Each number is 500 + 40 x the weight over its row's rms, rounded and kept within 0 to 999. Layers, rows and columns count from 0. Numbers have three digits each. The size before them is the row's rms in percent of the matrix's.

# layer 15 attention value, 160x160, rms 0.0466, rows 81-115, columns 0-79
111:501508506498524573574528467500478511459520498475492464508510546488581517560454462452510513489459477462481463461470497481563591489483518485410514491451482507518554520547517527434535532432494431524543508504545493441479562577592444485521481516
115:490533528430480493464546495454457477472599528519474475491495407451449519543501469480533483495507512525542479522431574482503471580532495488486532542541430452531499479452570533515502500457539460520449518476599563475506563444528481486461477449
108:507494500477505521405461520552563474471487487440361497533455506530473517477506588521563536448413545541534539482491454453479561469526541534475576482475519554531485464524529527454496432520462497530481561461446561502490556551470522463519421542
116:452524517571528498526500412486506516537484464476517504507537500485513513453450512446473537462497530506569512430520432503484483522456475412464499483566567584452557482544561486444441490509489502422494503518500539494460503443493484481516484466
108:587547507496474461496481541469566533509443496505440521508615485492539505492541441536501478499496477526524546527549531496519483487470524530488498541578419524474529536487519518530516541489459538468544452547482529499520444458439544503517547442
119:482464518451469542512460442429502514497531419510507569532437498562589504525513403503520488529469479518491496429539476474485569466503504506479483509556515447516467459545491540494437551459517526539492570511489483526463494527485448579465560507
100:549497454453545512550507450552504539444488501539504471523471522440532505508559574490492539512546458521470543548527498509470516479554459500548457584520460435484425513498391525435520431484539504487461539527465482489536522465516452504489508533
101:530439508495500476519495467563487521540477512493408520455463480451510524510485473455431526508534552500483494493487521519526370483474510507598472551467540528456495425505495503515508474477536546627504491516599506518477489498537534480430457467
103:519536446554609508541458490540478516527474424522532557478531470452460444491494447538457504494512534470502416480436432539487489447506528489534545494501432511494537507514464487499500585436517508462475492522515497549486565567533487494486550396
103:470465527515510558563455537540559512443533460507478528501512556512501486548531536432478482457586479476486496565537459533462546459504557531423483447460477493476533571486485565494475520446411464536509444438536547573460432508556551472497488504
105:545475529464478546470534518522479497487517457475506424450420484505516455519521519546515515499536485467530507461433504484486567480504581498453485553509487474438488519482405510484414502437531511514513536404436503546453571553489449570530503529
107:527535552527482512529475534419499465542633522477521478525515476525521504499494500481496541519506478485513439454477573486470492436539451600525531504486462484433519513513509582495469422566475533529481471557551408452549429548477424523477491479
122:490429493505497537583530552527507544528504440527444542481453538520545469470492554447568569472509518503500525480473540507541531469544460502464475540426482497523478425556453509481536546397536478496481582511528469533490557562525482432463460434
109:549551490503449498532519527533539519496476401472431502572524427552539471512527573487493454547411541542496467400596419471494507510428475488496432564493556552535530506474439490472553461455546562506552533539477439516486519530537494459522471484
106:535540531460529489488449578553530542519520531526499481466414556503497519538470483538534532453549464495538475545494497526512475396511486434517527434520476526507518519486446477553492511501442531516445467418527448466438427463469522501483500441
110:503513508526484481517474449485539511546501507478564441389476512559528502490478469501499509550495514568462522590415520456510463491454508478438501522580494546477534565545508464532488535571522463504436512484493512454445512481440497546593472492
107:489499533486529575532441508444496506590575495519482472449472449491501513548458529508475526571541481433477494556507424558480523441495434499461479529557511519438513516509549465440510458527480544500482435472555484531449480488535604506529533402
092:513541490460489572476452506500471582507549434608488563539470490546498558527471441554580479548460569489538534492477506488501464430462571533554593468462505498545521500490517502509542539528512437474503500536431452486493484538535571424564456489
104:561443500528523501492482509439478514511484529465488483530497505485530498587507468534467477486550460510564524512503495565443583485470488521470447535586534468528487449506473478429471487523502611520421522497497558492538507545585535523533508566
104:513453502448510542458452443499518462491471523473491489540463444571486517534546558483486497567474478523559514557539463579406498612529583582430503473535509588502495462491584506492512479499458550493489519490485521469529496491604454498527506459
102:499475531491460540505485544559507495512511489584487490470474565509484509535466510428441458459553517519432525475553519463478516515526491436522541504425515496450528517519489522516454492497524549474471515533462485524467495501518512459510465481
098:487487593488498610512507519561485438499474481502468411468477470452554452430449505580483469567440520474462521609460469454468472539489496478521472546509457460500552490473470489492453529502474529503529444491451536495476517435523473542481584515
106:511426500487562454518496486482430449497578547512511498605542505477448527459490497533479560541417547500561533427479544549496527494526471487505437538481514472545469502561497536554489443477505500465496464513487558492479506531426495448509460459
105:498559459491420520531466481457553559477505401483455585477570550493498507483457496485424538544535514476585511501519505440474483537515465533470458520502543531455488581528512485421455493450442429469588509492528452471440540467615521502453521527
104:492496433511463523514420506468479473514460525510534483497545474493498457510549492559502552494498486461492484503537538472522483504417527522456488563413434449478473431439441496484430490498447446532523466477512505546536542465502483480517477491
106:477413517554559387504582475620534498477553479515506548538502466512489554434530465446426474495519493546454529497521526423479469495560454569428597550498509506453478501569463569493572508542482487458451533531458456505451501564451566558448514501
103:515415546472560466492485447502511498457516554499469511436467577538508434508476512452495431507577558504484527454494500473558530544400498516478446458479483498475501506489489467470504545598457516564449471577435535502563507507586539518478541468
099:457466549585495551458519561429510464532514481486505533512491418470430533536508520570480477497531511510466459547514453499518491565483531491586494544552427434588534497500459407460489447497562457464477464552597576460478525506582558531478477519
101:505464460612499510476542572494450475498486500526496490534511500487477449477527607470492399471511533597537483518460509555520489572485482559568525491466545449406443523501511475452498465512537485485410457547517549450497456526454487455570563482
092:438535534393481499527494570514541466505524502484499585404553464535522530464485477471531601463483588556537447451529531563478502383515496484479502503482528499503589557513507464470413495530461567524484466466506490528509523524548588430523519520
102:541535525460569452522522543538436470480568480524428564609449509412502499550504444445562544489502542535569438518565530494533467547465462488465545514445508531529521528550503530472443480537428429569504454512519407473587433443487471526469552534
101:516506477547490515517602437552445516441466480476474545525526524532476478488448507501500454456476476467479509446462514536554523489518552524516545494516496496507514473530472482548446505556490493510520526509525474438587370477530560480463517532
097:558448471522523525473543544531548421504498534465523547493494500473500503493484486481523525483496511513405479522646476522488550517476420513579468484579486459481555504528568477501483506538459477505431521469460437442448482441465514466508518486
100:460494558622481407550478449483447512482548473542496486509559464477545468520509519497521502550491466476534513517502504486486523548439552553560497459549467482491499546471505506562548515498540420542433514492531478495482473526557545577561434486
101:491511511487524493519552472499434468450474510525472447533550542532532486552496434469546498498439509523477560506561453503454532492534530477550539524516552519519511470540448494459478528478531529512509522519544505444483520484499472562607576490